Part of a small language model's weights.
Size: 13 layers, width 320, 4 heads of 64, MLP 1280 squared ReLU, vocabulary 4096, 25.1M parameters.
Architecture: RMSNorm before each block, rotary positions, no biases in attention or MLP, normalized queries and keys, paired heads, shifted keys, gated attention, exclusive self-attention, hashed n-gram embeddings, learned residual scales, weighted sums over earlier layers, capped logits.
Training: a variant of Adam for these matrices, 538M tokens, 11198 steps.
Each number is 128 + 24 x the weight over its row's rms, rounded and kept within 0 to 255. Layers, rows and columns count from 0. Numbers have three digits each. The size before them is the row's rms in percent of the matrix's.

# layer 10 attention value, 256x320, rms 0.0374, rows 141-191, columns 0-79
107:097126143096104118137175121108154095124159106175157161162079145133086110103131150133088153089158148117148147157097140096069146150093120131102115159152152062123082117105088154169155123133153099111139107108148148141130136117122132100175093122
100:136126120160147096162143152095124147132138118115121147093091125090137139109125089146129141132113129125137146145121092101105117098102112102141147095181116107160129152156098116155152119146106156119105124140111142158103113162094158124112129115
096:138109109098148118142159120107099132134134129142093148150120135155145161118145118147130152130098145145203138147131158142126139142116125157116155152092125115135120129149152101143134166144127145122167110119152137077096175074119102153100183127
103:131106092123143109157159107083144119123115143101144096111200114155154103138091080110097145137114177160111118125147100125116158104105133173141130107107115135139125170117105152124100082145093136082159125162093135183112135165133130097158110119
097:149128123101111107071145111163127075142104108124153129120103134144108134124173133095128131155113109143170117116105137130129160138150127128125111142123145117132152161143107152109125130120144128125126132126118120088139168178145067115110148123
097:137091102149130078163146135105123144121149141133152151100092135181108135104106127143081129114142118154169084073109139127132149136134181107160143131158129145088120143099116152119146141160166109110145091132107122158133140136107114106128143103
105:130080137135151145133123137132088148120159130118134108122154132140116121115067115120182130086137120140157115116120131121142115165081148175078084153091110087125108085107169124078074118105137140124136103113130127112099135112124128120161115102
099:121097155112143107130134107146159105122158149104129099160106107090113134134107125115152140137130141101114079125124132151114144107140134080109133106114109076087102062181107099154147110126077145156119148075092116094129145128139154124115149168
102:134159085124113133099098137074134093133142158111098060076115130115095109149118164141114129144110146148150105134143168157119134180135181144094117064098157134098195164102147097143164141146146136102154120138146153127121133129133131140114118111
098:117148131121142113105161134105130087170109132130082122120108148141152136098105100123117156134110139134108121178140118134136149146112127155172121097130172099077118095116098122163155150132109144139149108113126155101121107140104104177123149096
102:192102117120147116122150145160123132155074122124157157138143125091118133138088098145104131138133132160141112171113179097116116157126142108143103081146092165133155127130162117142169125139100147128148109124147159123168108170119143135126128095
100:121082172158111115142103158110165148158131123104128142126113142117112137115133186153140136105089134142131134105168100141148113110106172137092111105091118150140130147114129163146175130117155153143118118148159167130113139157086140156153153118
100:161168154131110186134082115130096097150124112132164131144135128155167116119102107151122173131078117093115162145158151124071121121140120129136162138123119150132087151153134121161140153156145130121145132152161186186147122163135094141090104134
107:110050137118153104188174105136161194138172120163124111153088140131120155129137126100085086110141141083123146125107121154101128158108134138161136161150118149129108118123119168122176102106128138104183106102164101134079130139146125126112149117
104:142122148117134155146133116151105117095150127115100143136153120077119136146125135125145127130115134106124086116097174137092135109139134145131144112132107137132116095150108116133133080102140143139178142093138173063178163121127083099158142113
106:103148133129141153073131148170115065090138101131123125139123116125170131125086119124114148168138135115074147072101158143101136124099133152158167117134149135186115125128120130110154168123151148096141133135160109159145184111140146118102104162
096:125132091146133109104142103104125174103080169110126118103115135137116142130156141108125103105174154127102126173139142150165123123127120137146098160078118170135112112133125158142142159116121125135135140125111153144119162107140115142072089133
102:094133123109176123133141138118173079100121131118142144157085121140150131095088098142129119109150118148141151155144083130152136101136077093105100105094110113144092088159140109147148128140114093160092143134148117152125105124122126153172151174
102:102172106132122157055077134109096115130129086144152139114189117139136141126127109128132124093129145097133167138137117112142111110144097108127108146096115127121119118167120134124136116127134120117127132114182152107087127123130133124106091130
092:111133131147136131158141152127139201140129125151127175114178101141115182169123087129154138197129117146087141144152121112156101154095099085148137104136136149129131107093141135079133136137137154123119135084091135157098098132140150136162111131
092:070114134119107109149092176113153153086144158112134118094132137117141135131105113125086156130120121161125134073081163074104127091111166124100126139158116115131130120147118138060064126121130135105089143103113111123117126111109123062122133124
099:154117100138129082151141165137165112145128104147133094147116141124142096105135214147161117104105093122142096143119104117127153113129083098182063120146108078148138101124124193137120141156089117118157129161116124141137146092115131130125141139
102:101134155129143143138123124124115120140122143134119084120125160132129084112109084147118103132155139165105142151110131093071123155114184155144097126156129107122136134139107118146087154143124098119075113119133110143088180145115119076141139120
098:090076162119152116158160141104169140109150140132171150119059151167097130115167105122151127168122166129122115109128123117126126168112091140137089128145106149116114118136104146114151128135115121136141162159150124122138133143157125091159113130
099:083120152142117116088104158128134125128089151108103125165152102132168118117104156131151143103155135180116106115147134159205127081103153185131125095083167125101169127108128144126117108147082146124157170101091121153109178104075144122119107110
103:108152129102137158108140151085121154078124155085100124071113160168087121122098098108114140137144133150139152149163156098073125121117159117094153149169110105115091159156120097140149107104122127110130122148109163108111132144140132110134123166
094:139169113098120116095109103103110092135148142072147135147133130136125095149199137142104117112163129135124109113115148163124143127153093124152137098117127099138151095097155129128179191108138088138146134165102134152135159117161173153141143160
094:094156090142105173142132146114116085121088156141155128194093152157129123091078146119085165105134110129177116134115141146141104106115086145127148146123130131122159119138134120168162143151140105145153115126144117111147180099134101165094137101
107:134106128111135146135124162108119105113157089130120104091084115098087113138107095125168151116136139104172094144156147136077108128109132156127094096105085127138120126145085100160109087142123118105107123109152148117148092142119130144149100174
100:117151096129135108089103143072084137136130134146091131108134164139140124090138136140161062103152125112168134136099109135099108098109125145141121146097128126104149127117137157089121095101174083098149102126123095148107086153137084178119108152
100:169114098127154100118149134139121091152115156145145083124135101085147144154116143132113161128109114098146115129155143105086135142100145129157133132142096121093124096111166087160122138166134121136135134132156151155101115178124099123102142063
091:187129082105106126083105131138100087125159087101177090070160146102096175159126149119120130111119170096146119102107124140137143130120166111121118117117119098102139135125160133116082159122108110085120089141145114099125126120120125116109077077
100:147141123101090153090109136206067135145177121163111119165104167117123134137139133121130146157096132168106113133089147097128112141152115149155117132138126108109131133133085119145121136131078140098163108139150140092144127077135107085153117095
097:154118079124096164159187147182108188141121147107134113141124164112098162140122063134093120091150144120098088088123116108130111179088140087152147164141135120086174124150142093123122169122092113110090106141138104171097121126107120135116118113
103:150146119159085144163163128128105213135124184137149102090147106078130105121104136110152154119143085134105158133143119122126111134142138107116124107118141135182166125112079104141113140114127126105074132099128134131127106135114171110126150122
101:136109151129177104164122138138094164142130109120142166168136137084154132143183146154111139135154185128109120102132129119131117115151111150159151127122114112108152113131121130150119150142134109155127145113195117146136091139112097168112119143
111:161065173127168091185154127144147138129161056175069123109131131116140192159074117107143161127112144153101104173087110131123133094117133128129162090154098158101109157145116138099108126117127151109147098101187117105094056114113144130137110147
103:128123127119113076160143114097127191132145165093150126081139116131168114090133111110161111097147110121085146157119160166104125122157149106148110121106161153119150128124172134102130137154146148132145107118111146113111157139146157112103128122
099:117108157148118150130101137096132127138132136158068135144110164147081098164138130133112134130117092074127096162146121126097124177146150111134164120148152135100138124116106112156133090112159125142139084162133141153162093126116094115113155122
105:161153095117087097121079121148102138143128104135104152192132150162092110113128183107120101131130145157127098132124183122139132141115138119149103155142115122079136165183158169110129113088130096087121129106120152099120105102123110102121136152
107:144150096100090173071119151112070103074142120132125137112158128177130137108167140111109123097097108133194140175166158084125103119127125121136118173108180107132136091139149130141113160144145161152137138176089137126146113134127163162119095120
095:132095098120111098158156155147126165122106128147122141079140105150136088139172118115127120102145159156133136099121116127113141118101066106111142108118121123138133138162118162103164076072116115101148123121125123116091130151136103161154130124
103:109153151143121136098092163108097103148184153060105126084148166131137178100127113110107142115126125134144123076125097153150122105116132148077131119081128120089141109115136147095113110101129097152143079137111133103122128099144147179156128081
101:121175083095112158039094148105114071158098134105132120135150133119139116119122165168180118126084108120075137112171137133133106102097128100150146125173119123100133114107132119119141172138146127120141107103128104084100075119135105178126128120
097:118165122146135104138164123076090118133123125139127132120128145140102140087076141131119131103092121125150159175116132137137136136124143110118107119114070148147110139118133158154161128180136148085142116120126076110168146123135140144137091104
096:114117144125125175194148109127205121127178163129126149136105119113106115158115142158103180149119095147104094092186112116137131146119162120124119117148094149111125145146140120135129124114096107098085120116146120098165112124131092156139086126
100:123128144103134153136133137161113088119133165133148124127136105091112145180136110138140114132182087133096103142153125123111142145122134147125161120119116095104117118088073106175135116126141120104162120129116078173140091127140109069139105153
095:138131099156137108137143177198097141111151117102119104116160105137155105109118124121090134113152152154100121133143136129078145131113175144150131127151173130122148138164152132094116153121110099150132157150154153124144149093108079099135122179
101:140142155177131137154141170152160156148123145134140124117145120114140114134122111147128138148116131117109059142135144130135118112126163138082100158154137129137086112163119139127069163149135094148150087178145161124139139105112146121132128158
105:160113143105114107097171121118131129125101107090123082121120128064108114145110139159115105132130186131156161114136142127119169140102137127123125110122183139166110096121097113157171157164102135106135124171120121136130206191157167182113171132
098:140117145151134112150157119191162161150080116102124099077126121131108135141143154136115127129159130151153128170124108076094107141121109116116089099104120143177146160111100156129137147074138133121117157079146120186089109123137094113132120131
# layer 10 attention output (transposed), 256x320, rms 0.0466, rows 141-191, columns 0-79
104:103108125118140120128159111095145128134141128136121164147111125146113118087139142131057171139162129146122112139136147154072147117094114180105123117137124128110127101112100165177134136161145067095113130142114149153121136099119152098148085134
111:129129106155140098140145087117112124150141142086106096136139146132117100134112075125114120172137140105095140193131148127164089091083153157157140093145126125152139127129088137173113136130121107126093149153124141117102101156128161114137112139
104:121137144117122141156147133136105142146138134101112169131070121140135131134132115145114115100101142143184124147082171124101099136148152141107145119103148129127126132110134095157151158146153114115146158162152158074137187137163126106111164124
108:141142168089143096136145111098145160143136122105150073123175132142122131140113117108110112142128181192109157123134103173107154131156172181130136137103114083133150136100117151149114107174093156138095134119094156120132120140155112139128141104
104:158140113121089174130119091159111135126144099117127119122081079151103140143114108092161085131121105115182186114139144114145092075123115103127124143097123135121147159133119164138150130143100148133128100120146093114119171183116084112139148105
105:081130140118113111131135133123166110112079137179144126165134137159128139074139112162156113160149110117164138104126133092123119115143189130159123137177158121093160120101108156091133125194090122142140085090142116136113157165140095128153104096
113:105144108117180082128098117108104112124135079116130128157117144125108115122119120107174130092132139145171088115158109130120110166110089133101099153121167130113095126153149133092087105095124137090117082143126081131113136098133156100153131142
103:156139134103162146119166090152134101106105125133122116175103113144137092164088159136124136131157157109109099153168132170134155091129105101141087077100066097130116122161126101142168116149114161139109191112128108130179109139128129101144168158
100:133143101122093140095116120106131107112122119099113116058148144119082116147148153160144172164093160133132111097144167129107126172160141132134126100147179118133170124136126114151173117101157125121141072130165131137110092124145097086134137117
110:104098099142116161120148132067135094125118132089102120102123148159124154079154102157133135131122132128097113133149133132137129103131106109132139081100133115116121137143158139136152140113131121154126078124178131166141130116112119152120106096
110:162136130153093159115138129156118132108097154155158114148164129138114145144117123186147126097115151122124105139140122109119143143113140095112149155128085174134131122120156134129156141115118163135125093150133145133164136166127096125140119144
098:144117127183133080193161161117151131171107136093121143124140128124106126129128162135113126092098143133109089118151115126141111125134137103111138117139116172087130094131124150120139113122132109128125150132163123102095162143094103139140107163
103:148144163108150191106109157126119094149147144095145111101171104114149173094134126139105155147102130106130152150144133120087123109125115133081130110098161132158123155155135132160142162160143149157127122102147196151121113124142150130103137133
097:124114112123103066162153104126191180130148110119129105173108128154140144096111139112112081133146132089092128093090134146105122130077143138156138160150087137108127131107103163138157136135136132104152089114153126163109142128113121123110117110
114:167134126129104140155123127151106124117173136099120124182159135122098122139126140160133086140099137110118120127123139141120158125129135134112158127149121123150111128121141100134159100102208103112175138139153185061181147128118138116162139123
109:133130132122131137097118151144114100119142133117097115071099117125171136143139127132142127136129123140094108118137105137134156126097087121152185132121155131175126141126109144120141131186129131103149157131177120095122145118139172097140100167
106:134120133130092144129124083108111126093090178123159128112160140142149124090133136075129124093180119124114152160130123161172124112136110123153082114088084150121120103101134152122172144126127143114124108093122159122124130087117146157059098135
106:095127178103155065123146117139107134090095137157104159115085142139152101118109112137111127113130125141135135167110083124120128129133112091082111112098084112123135109131098122122104095156070128127118129110145121156123110103142133156129133158
105:134117114133099105123078131134093145120136121153122114129164116117138147099081110091133128120115140083107151152114092124152122110110116114087093140116093144126138124111098135125135132135139131132146134103174152110068163103124129131104109107
095:098111085147154096150132143090173152099118161155104114063168074094140141138112090095139116172128111115133120125141106133170073140142115115134130164133126147103135148063154118102101102130083191164105138116135100137088125119122134134143133098
107:126128128157105139171136114152140142137192143094132142125103141137126155113110108113113096136135130171130123104138143069124151113117122127117124106150129172101102174164107130119095121143110124094118184122075122105135114156101158086089112167
109:126127154120152137143113114172130115184125149134158075131111152121121119120153177141122157109104131118097126114122154121086140119123148122170093138151105064136130138126093170146117148138085089111125126129101121150161158147131128149145129122
114:094135101119113119117106171153142117146131148079144130151130145155088092119120098121112114133128132148127133141091103087144134128096148154150078074134158125098131145122101143144104130133153132126055103142136097151098142125142160083119132150
098:086091128121167155128140141138175132120139110129148154122094097141097128127160149141111134183119143129130143104147130173130122097112153119112089146143140149146115101137113126106152110133083081131108165157169098122123118125147140114136109121
107:132119144151160123102106135121114135133110126139135113163126118088151125096123145147192103084143122166103111123198119106120151132145122172152136108106116111105161153121096117124121141156095135129152128132105111122084156138104125150114109104
104:104155127113118108133129141095124147138112156146089122106121170149133109130127139121132136133168141157123149152157151127090137090098203112127139109125112118129108137147128100142132110129139114130132114158150119113165111100144162107128134150
111:127163119110100182143133148108070120126137165124160139131131129114155135135170147133093134117153126135111118107152120134185147142150091102136155137114125155105147141096155131111176201103128133130145128133148128176128127089158169123126139153
103:139128113135122164115132147116119117151102171140147142174089165149115150090141120161069136086115127117167145123149131140124162118118125145100154136129123093168109113174088141122128164136126087156138117130135124096186136112138142175100154148
113:124127141127105160119140121118131149121168080145125124144091138132102099142084130139145140149111136118125111143110135136089149075076135089118107104104077114131111118167099140162154063163163100121117136117149124132132091133094140108127149189
107:130135113093113071104127182093123130145120120115082154091173136100146132086130154142126093111111111107148126140062126145089081110107121142133115159074135097106142088151123143093092108079166102140146097127122133116115105103182116166113117158
105:178127116124128107117135109139176125129133129132103109101127140148113172143112138142108110129124111098196128126137142143149138144104151108117160134128119107120156141178120139153148121148126157113159108115115171183107138137153097162092147132
091:138147125127093139103122142154100144112140098106124109108149106152108148138129129137156159119115144135151108098134121137151143164105144122108128129114084127125121135128145142106110146153153161088124121122142119115094156169134113098117094084
105:166129111124095182103097117168101123135176130163109143154122129127126131154135122123084149135114120116136130146100108116124127142092094144184136128167112115121088159124086135142134110116119119129115147121163152113162105114116153129160136134
101:130142093144117141119170139126108154130115075155163122135176163110101150140156085120103122131126121096163123107141122139114144132132113120134134152147129118094137100155135101110146152128132097146104129108163095145132132180090155179132103158
106:120119095154142136114151070137152145149120145103137102107106163088093149160131112068141147120121117119129168160120136124127110136140170142186120104128134152150145123111099104146091189108145137134135125156099145139127105140139162145155165157
100:154113164135127107104127143148094144120155095131089162142154142090142110153130101133131113136133176155169099099169147107083093146126090139142135119128142133122138131113140119127096130126100150124140181114139175135142071093111117146156138145
104:144134153154191055156132141111170146123166096124095135086131119098121154146108129131133151168098140157084140135105117128109105123093111159112157130105122130096066124157139124170131112133163108102106098117160087091118086115154110103115095112
109:130160125134101114167174066117098145139117146108147106132124126106129125105124124124134124085175158147110096163124166159147123109163184132127059082077157125109168101097114153130126120159141133143134113154145133085097135140143123117115161144
097:116095139142131140105131111124141094127168130133140125174153134136106105175099119153088164155109106093129164139092168105103157157175142125120120119162118118149111113141123124146126106104209110125171097125147152156142139091115127138124099116
113:127166116100099118139090120118084118133126139141122142155143157142140093118109145118120110100149141135112120110118131095146132133104117128141116154154106135061122142139128159128100103127104100102143129109076151076090132097092090113144128132
089:143091095146130132096127117165108140128125115129107118127130090158145164127163130123144119113128126142163119174158161125116114134109134162130102143111154119159112069110145155186132140154155160136165092132138104173149140138180124066095123096
099:113122113123109063132140128111144128130117117152145151146149139153118118131134173130138110104105148106146153097114151118135130109116124108106126139087138124086146118113131180137168114082119100117159151167155135133099143129126091085110138091
096:095134106121152101128108127117096137134160092096102131123144176143116147120145112131106174122105126145130111134117079150131123159105150170088146132080135165108139124154145144113103106078151138147131104139128090106115111111165119150144176109
097:150123096114123132086110152131115111129097188128111140101176101114126130132135113147123132138119105130092105101141113135127133110144167087115150147136126155120139134060139111076161151110100132134116129125155133101143092123127136139124142062
099:108134136140117105095123151125143094136078129113092136124117147118130122137135119083136143139115110105125145155092099151108136119144166125162124123114093147175113097130099127134148100165140132110136090136124085106184178133127119126166120131
099:114134142114134158157160106109164128156148134081160151134078118125141141141155116103105172142126122154122109133168112151153139163104130108078092145163121170134131114138138094170155081119121098087111132127167111124141104098119149134139080131
106:132105149119121148139149154149120157091143164130145108133162109159146123141127107163093143155173118179148149139134144114087132118099150133140170115143127095128113101082114113140139133143113148075145131152125098176101120132149155109173132114
104:105128076166137120116133123199093130142164137084112106154163109087191125164138157121135091110132132127153091145171136146108132150107151157127122156123161118155134143175134173136121129106109092121155164128138112107094141119153103092147114137
108:103112121164144110152130137139137122115157142136153126116132150152125099130129133107094162121114135120119085136139120081174147131144143122157123135149145143111124143173130131069070116148135129143163111159160191135141111102118177123130102149
098:145132128148123111114162116088130147149100131066105122149114114087114142149120138149100118123124159139156125117143102111098116169121130149159137087146159154166121119103116115122179145096127149135132088109169116121122159178145126115148109144
106:128104119147113129122152145145135121136100127109141127114134151140114140151111151105091126108090139141145132140125134107119113102098143103136141124126153147133124100098138172134130127084102077151081137128108110109100093176164118123109092134
# layer 10 attention query, 256x320, rms 0.0375, rows 192-227, columns 0-79
071:134121090131119162133155108083136125182141093151106177079146138156126164159158184139111124120119132140132122122153116143138116142122073176110081099139116093086158139152143140112158132098152137116108148118119146129120086123132118129153132177
064:158089109116088064125120158116139146131133153115123117106148121097134175135152109138151137153146139162094105127087161095137141131142127129130133130152105124109161162127146113120110152109122159162119125151098114165150142141175133139144174142
075:158135132144163146133157105143124123120159154137146069115122130085112116130156201136119130126080190145132135121081103142117106138146192155093113124143156155108107141150131121135139125121113126087152129109137097133151141165120140112130165121
079:122127124126133096113100150124132133164067157081113115160151135093142129123124083105101101101112153100162152165140162125136114159156129134093159162149163166111085126140100125128134103139179144094106107145155095148112098136124114147137127134
074:113138147108100127135141148138114142114092098166149133098123134143135160121146138110123122113192177141112126057159160142125119139148102163156098163126150169148135137154092120131132141084133138168134137118118125091111111151127144118181132146
084:119122094132154126153106134131142136166194140093138155118137130168163115123133131130143140103110129103116109113149123142165125145139112107128118128081110112142158143146114162111101153079154098183096144115115143154131147151151119140149173181
083:132104129144116142119117142114119100147133158131129172134166131149135153103138145133103155116147158124135102151141115123138116131128099093135144146125137122103122125132174148086098156134151131167138107093104126152110098138091143117153079145
084:168153098112087106165118093128106117102132161134134114121097106103116120137146123100161134145133105118130113168114172162138113152088171112126129116135144134116113147116152127136098135136139102120135151156115148139117129120143126125117121167
084:126112100148133165099123115119137087156152163085141128116130154103114117151148118149108133121141117136162141153194111117142120137138094108136129163115129080125128120121146144087145158136163135109119142151105109132110135103143124102147107059
078:138158090131087153087145135061116113095138118132149160166106138134121124100142101118099100094209117157144121147127145136146125112116106103115125144116119152121154127154104178095153127175139120161153115150118165140119106105118096159146131151
084:136078105166151146153143138095087093144152135163123112105160158161135109089129111128146121120159116128108131122143120105129102136168104094141124157126145112106157105125141148103164124112137120177086122113131155137132066135142101102127127116
083:161121142100116132164162121090135155104127103143097126103128099111101121144104117149088101100151065129126096136087110134119136065155119096135133131129110121153114120127102136147091105103116111148096106080122166164103113139134107117165142151
087:156162140095126106097179121179103147108113118175108118139106075147164113152091124148126136139119112134092117130083144166113124112102128153111145133129140116119085157119132122150114120145139147127154119144159154144135115114112136114105115094
081:087155106146104137062097109169119162134156139102174117111116120118128083146161148116113109172137141129163159177128139134146128137082145145123116144102132092128146166131125102165145153161094129122119139159134131123134151136119191074147114144
095:077126122142099124115125122090155131124111132094156111137137130121132150175128175118152147158126178076146171141124105086129104106114136175126152131107146110116115116092116122151166161115124170141117146141098111098111140117116149130092110152
091:099092097151133107178082109073160118136123155131111119113164139115141160094157158144177155135176162106101115132135145135137105124091117122141123081128146143131149096133140119123173115110163117138118119135115109136110162134122102145096112116
098:166125136105163093112158106156111162132132143138155110114115095155138109122137133088098130092114119095108121120079168098083149104133136124119156099131119120107108116129132085129134129117130134099150070125157114128123127152130109125144126162
105:098145105144082139063101153168156140117135140119179120139079139142135112103124140129142093164108122079154110123122084125135093119108115126103118127075132102125141118121093119105120138167117134103118172185152138115174120117095187093143081162
089:142112156129156108139153143121151070163132124133137115130139129102147087168096137112145148119077101136114105186136085137079108125151147128136130141151115115141080147134108120112150114137127139116137133103141104100102159150152128099204129103
092:136147096150119104108165159173072116171115116114156116125152154111163153121072131154132075139107156129152130146121116115164107143104135128124117112115124130136142129080122155142151146124088147114136148143113111116143117119109104146127141115
091:113158121137105165118104124114164141090146157107134131100142093201101131129152125123102155150162119112133145160144119112132141154141137130143128122136130143119100117152156108129163081164176148173139143105130133131149163112137162099121145072
108:103108155153095115185148164108131113101147119101134136131107136125122130110174127142109119059157089154144154142124128179150085185166140144116049126112143109112150117110147141128080152089129116148136129164117121102154109114107170101126126117
108:122120119127104099146104143105122162148118152129139117166092151180140116122164177120105157143068129153148116077131153098144153083131111153158151163142180137133124137149122129109124137123099139123109128150151136161122122129129116139134123115
093:107111130121103073103126149097128158166116146099132120116148133109079122149165113141141145106080153113169114123125142152071107152129130097114113111120149091148117129098105101101139152114124162119153126146121111101113155173117116129119115093
095:146126149124150160137171126102118080091156135153116129135162109129150134137109143123136138153137100134101124101138126114138122095087193184145133129149150156125148052138126152106156103156120115112128164101133117167128134123150114156158140124
102:093144190116147085116106134166136113132132143147127138153124109162061154109122148107174137131154127161130162115117134138144129105102100112123126097120120094141160121145142145165149150149095107175159081144108132101150126099129130178105109132
102:105137095134106134158080118118157114099080162146111159185121124141167114120129088133123140147130153129127125116139119158133132163138144077109114123153129149142109161143135076107125135129189075167092118141159140168111144080137147128127173175
108:162125153122130126118162107117122129140080119131157138131188096145145158145162096090115140115145133096102124138093177174080147104129141117147148119158132175097136103111157127109136122097117108093149104134138102101148113167159125157106139150
135:171113113132120161100160094121085115116155106126145076122128127156151137150115176157158110121132099158123135130134122122162125110094135135119124165124123105144145080164105114141158151117134148090151131164133134158135117122115152120146131102
099:104117163119133103133126149187124153112082121098163097184132103063125124164108101135071127121131108106149159130062149156115105145108134081096123107124104129118138105099146138107117087105113079133093102104122114105114128114119126182119144148
097:108173166127089149101102140182135152117181105142117135114159111162109170085134127130104103125138111121113135155145126093149128182109129170122111111106116137145162087143184186133140076171133139106135101130141136162143137140119093142121089101
089:155103094148144135184183140153134078148141120119131095141145143125112119116116144120123136144140108135087118129133139154132123146159107123134080110103128169143117177138164111137104155145154130144181126167135140139152119123111141062153127147
098:146064133137174144144164139177127140143166112131118132119170113119085106115118134137107143125120132112101140123145183089095145147108157113160132139167150146115155067080158141125145107107130122124119153135156154107172117145149099098103120119
112:119153131148115163086158139098160126111134122140170099106055124132153094156111137124143106157101132154138100124142098091160111090125138112138134166120136112104145130153072166161136174133129144153107138148119140164146107128091151109152098127
101:153105100136119170119134114121148105161092111099181127094120139163134141132152147122158158166077147064108057065134139095123143079131125126139165157140134087127120132146070116122146146103124124102127158150107146190100083121137123078141134151
089:157137154106119116159157130129082128132127098123114091121149104125141174140123115105162117101109094152119171117144163145102108122125109141122154128172151145129142048147159143089161093100107125092141123127116130132151125153142073177097132125
# layer 10 attention key, 256x320, rms 0.0375, rows 192-226, columns 0-79
075:145125122102096127143078138111087127149115135131136109140132139115145111106133096107113138099151102091141129136203154142108112153085137103107134122093147123097107120096101104144139128106162155134140136145151147137149137115101142140156147151
070:161110155130164096136079158131171087089103136160142135104112124118113130083117144121148179137151139129129074137174144143083149138136141125154167157153134141140099111121174110129112149129137108107146158125123139129142102123142140115148154148
077:114132082135138132131169098141126107094137061110162146109078114125146161132144133088112126124119126111144180089125109074115143137128120108094135161140135136103155133098116137139123113123158139126155173117126173159058114166108127138110123125
081:135146119105119125125165103091089118124191121124127137166118122145117146159142125135167072132165170091103123127106139145123130126113103111172139135147126128094149151107118138131165125129102154145097158157170080099106127122164127143145153088
078:138122158118110126130105132151163143136104160099127131128153069116161095138165111126145145153158113152117123128156122123113132089141145155101100098117127125119124128114099150152126091120085073094146108125118152116132111125104126123129102183
080:119133140146120093121129126136127086133087127110151115158123162148127144091120177178089136099124137172145126118159106135123142145122131115134126104124143107128111205132149116140117125144128124121111147107131116154131128096138139118141138126
081:171094063152170150131138131134079155087121079138106121120138213116114137131138124096145119112125070149107122083112115129115115101159111117153144119128109106105117094123142137154144111074132130154117145145107182137129126152109078133107157107
089:126127115122111072085161107112143122115147146144141162109124113138165168171108087076115096161117186147107148162112140139128139168122156158097155152153153104119145168097097132112128110190126136102111146124137164116134098099152106099126073128
084:159093126143126142131118119104128131122099097128109130101140165138072129104147128171163162125089113142124120096159132121113102116144131110130088113128104163133144101135120152162142128111151081125142140118147132166100137169141117184117161156
082:158110107101075116136118116133150126115099131202158181129141170149102150125122111091138110143174127140152133137149128129191111101130107141131132152127134113098127137095082145109111140120132121137119107118148144125131118106144145111156134159
066:150077116098144106101106104137134139118116173136133138148131139113131133118140125094129110193105110158106115125159134121146137113144056136143123142111155111142175107129147131120118103134124095133096119113129134103146124159109155120134147154
098:130131138112116094090128137147132132106134139121130129133142078115160097131135135109086117141163148136152146143113139168140140154149152169108137136184128127164111157111138097093159115164165148127110120132144154064160098126166135109105087128
076:144135131145145134125148141154130107112131116102149133133136129156128148141133147111165152111079113189133136135158115098103117109081140117115126126186141126148112134163116095145143158121142116142158098155142154116112137098145068147148105096
109:106113118150118159156079109092144152139091117116150118132114177133105131140106120123107144146132109112139127092125147084123132096161076112118115123110158117141160140132116150161123150099119148140111099120136100146116140112105140147115219156
113:112140115127079139119115102079117157105118138151130172122122187130115133119159131134133103129137160115151120158111140107150128139131112138135140144089114132101126135099102154135140139090084140115090157116144118128114109144095157108100110127
085:090080121118106132112121137130151130142111124120088168162120130095133127119131115144097130136153121101093126148118131155099107186163114128126156118148126128133092140099105100110134133140123097103146138097169121124083138131107146085141135188
101:141121105144170144110157137122157090074121102118124153139118100145116144146108134099142132130105132146161116136128090085097156098117094140113112097150112098125083127135112117129120117133124169150142108148130187116119126103168088146147121088
130:121129108153084170143119056106109173129136145121116116131110181143106102119134132144109097141119149132153123110125151099150096136116132114152103141092147148123157137106130172151138138093138128097142123119129083131136124133095161091094121148
101:200114115113164171186102133153129102106144142117135096141088101131132149151157122131158178138118094125118089109153115050148153117102136158097082128119141049123174131135104121156120128134173118124159094097116148101082114140146103134128131156
108:151119134154075132116132073136055181131150141144128069139111145093091113100130139129169119159117107132112116089118161120176095146082136156156141110079116134135174153109101129167144125110071134120134158144136154138146129123108116102138154109
095:110146105183082158118148122110133096124131123091121110168130132144152145144131147144088147126148126134133129158125114080165126143108164127122070105131157146127118116110123158151132153140148117118140119109160136167112125100070179089122132156
104:122107128173101121171118114121123144150111099156117117108136158105139107113114170143111150122179107151089146123106146180130095130120157130116146141108087154125135142129200184128143141115124140122093132119111100142128114138088151119098113158
104:132107103102160079096118127147106154113063165138111164122155133125112113123121095129110117158112104135131114154147138189135132107143084095145170107143125152165128120176147100097115143103154094148141128095104140135138125122154135145128074117
103:163116117144139132141069076087159150153101183110103138118145127127090163138156147163099134147129166105162131142123103094089121147138183124116120081121094108156101141121149117126140140085146132129150147109138088102106138148121123176151151098
100:126127097150137133115178180132097094118133115100154120128141130119104101159117122099117128122139114158118117158124122126128114136129133144112140147137146116085136099113126124140135110144153115110135095176136200130129099123134127133120112101
090:140143127140109126119160088186072135124057105125135137150104164111144081105133104081136082117088123177135109123106100172134148128117096138145099125147139124121139124118109166153139147069139152130175114102151123120125130101118147122107119148
106:091111088142162122144133144173128121128135112084106118100115110136177123106124099113142149123142120136087127154132135166120153123139153159144114157169168115098133080151138106165106106150145154147148138119096148170122104093155140081123151142
109:105116115122178118100111135110138120134109120143110120106139084115144134151119173130117130118114132080138125103081162129118146070121110155106164099154120114133099138133114111104122121121161090120122081137086169088116139083171094095140172114
074:153099145079119101145127095110163174142145161172133099133120131104123113084139127130126161153165137124120087155188133159126117134136116143111140146094156130109189138112120118106165117129142137105152109101123129123133104168124138124132162169
101:103111138142162113154158160135133150140127157089154107130127123137163106090132118154144111126124144116192124130133124158152117131113106146162079140103139089110092085134133104142136167090154169141161157156117120108087138115135143103115149134
106:102103106126146129121195177126137116130169090112134162190146158129137141123095131125160138119120151139175166129130092130154134131152145136143094141101136111078137064111126145137128121118147127143128130159127091126114135135108149080138074093
085:182116168096135113180112130139170147084138146111139137119137141134127154131131122181135180115135104161096121108120163164117143118105154131147122094119120163136134147151128179134128101146158129142150111077143171081142143150147137135132131101
100:156105176151157086104139135110145148145121078178161091088149093143115118127126124124119170116124124132150126123118108086104138113163102148111140126171137138091120145159165135164121101162130132109124150124155141121136148188154138131125136089
117:120136196120097149109090091121116141173106155124176117120103140115132107129114108131128098110134105106119135106125153125119128145160149078128101153092115144104118112119100113109096115088105054110123124138170090090109142150110142147105119178
111:145105102104165125101118124143140137101138090176139130120120104124119169140141123120113151103126098116121115165136145151076128109136132117098150150136139136152151107121170123106112143122184098109154099105106145127152155129151122170148148186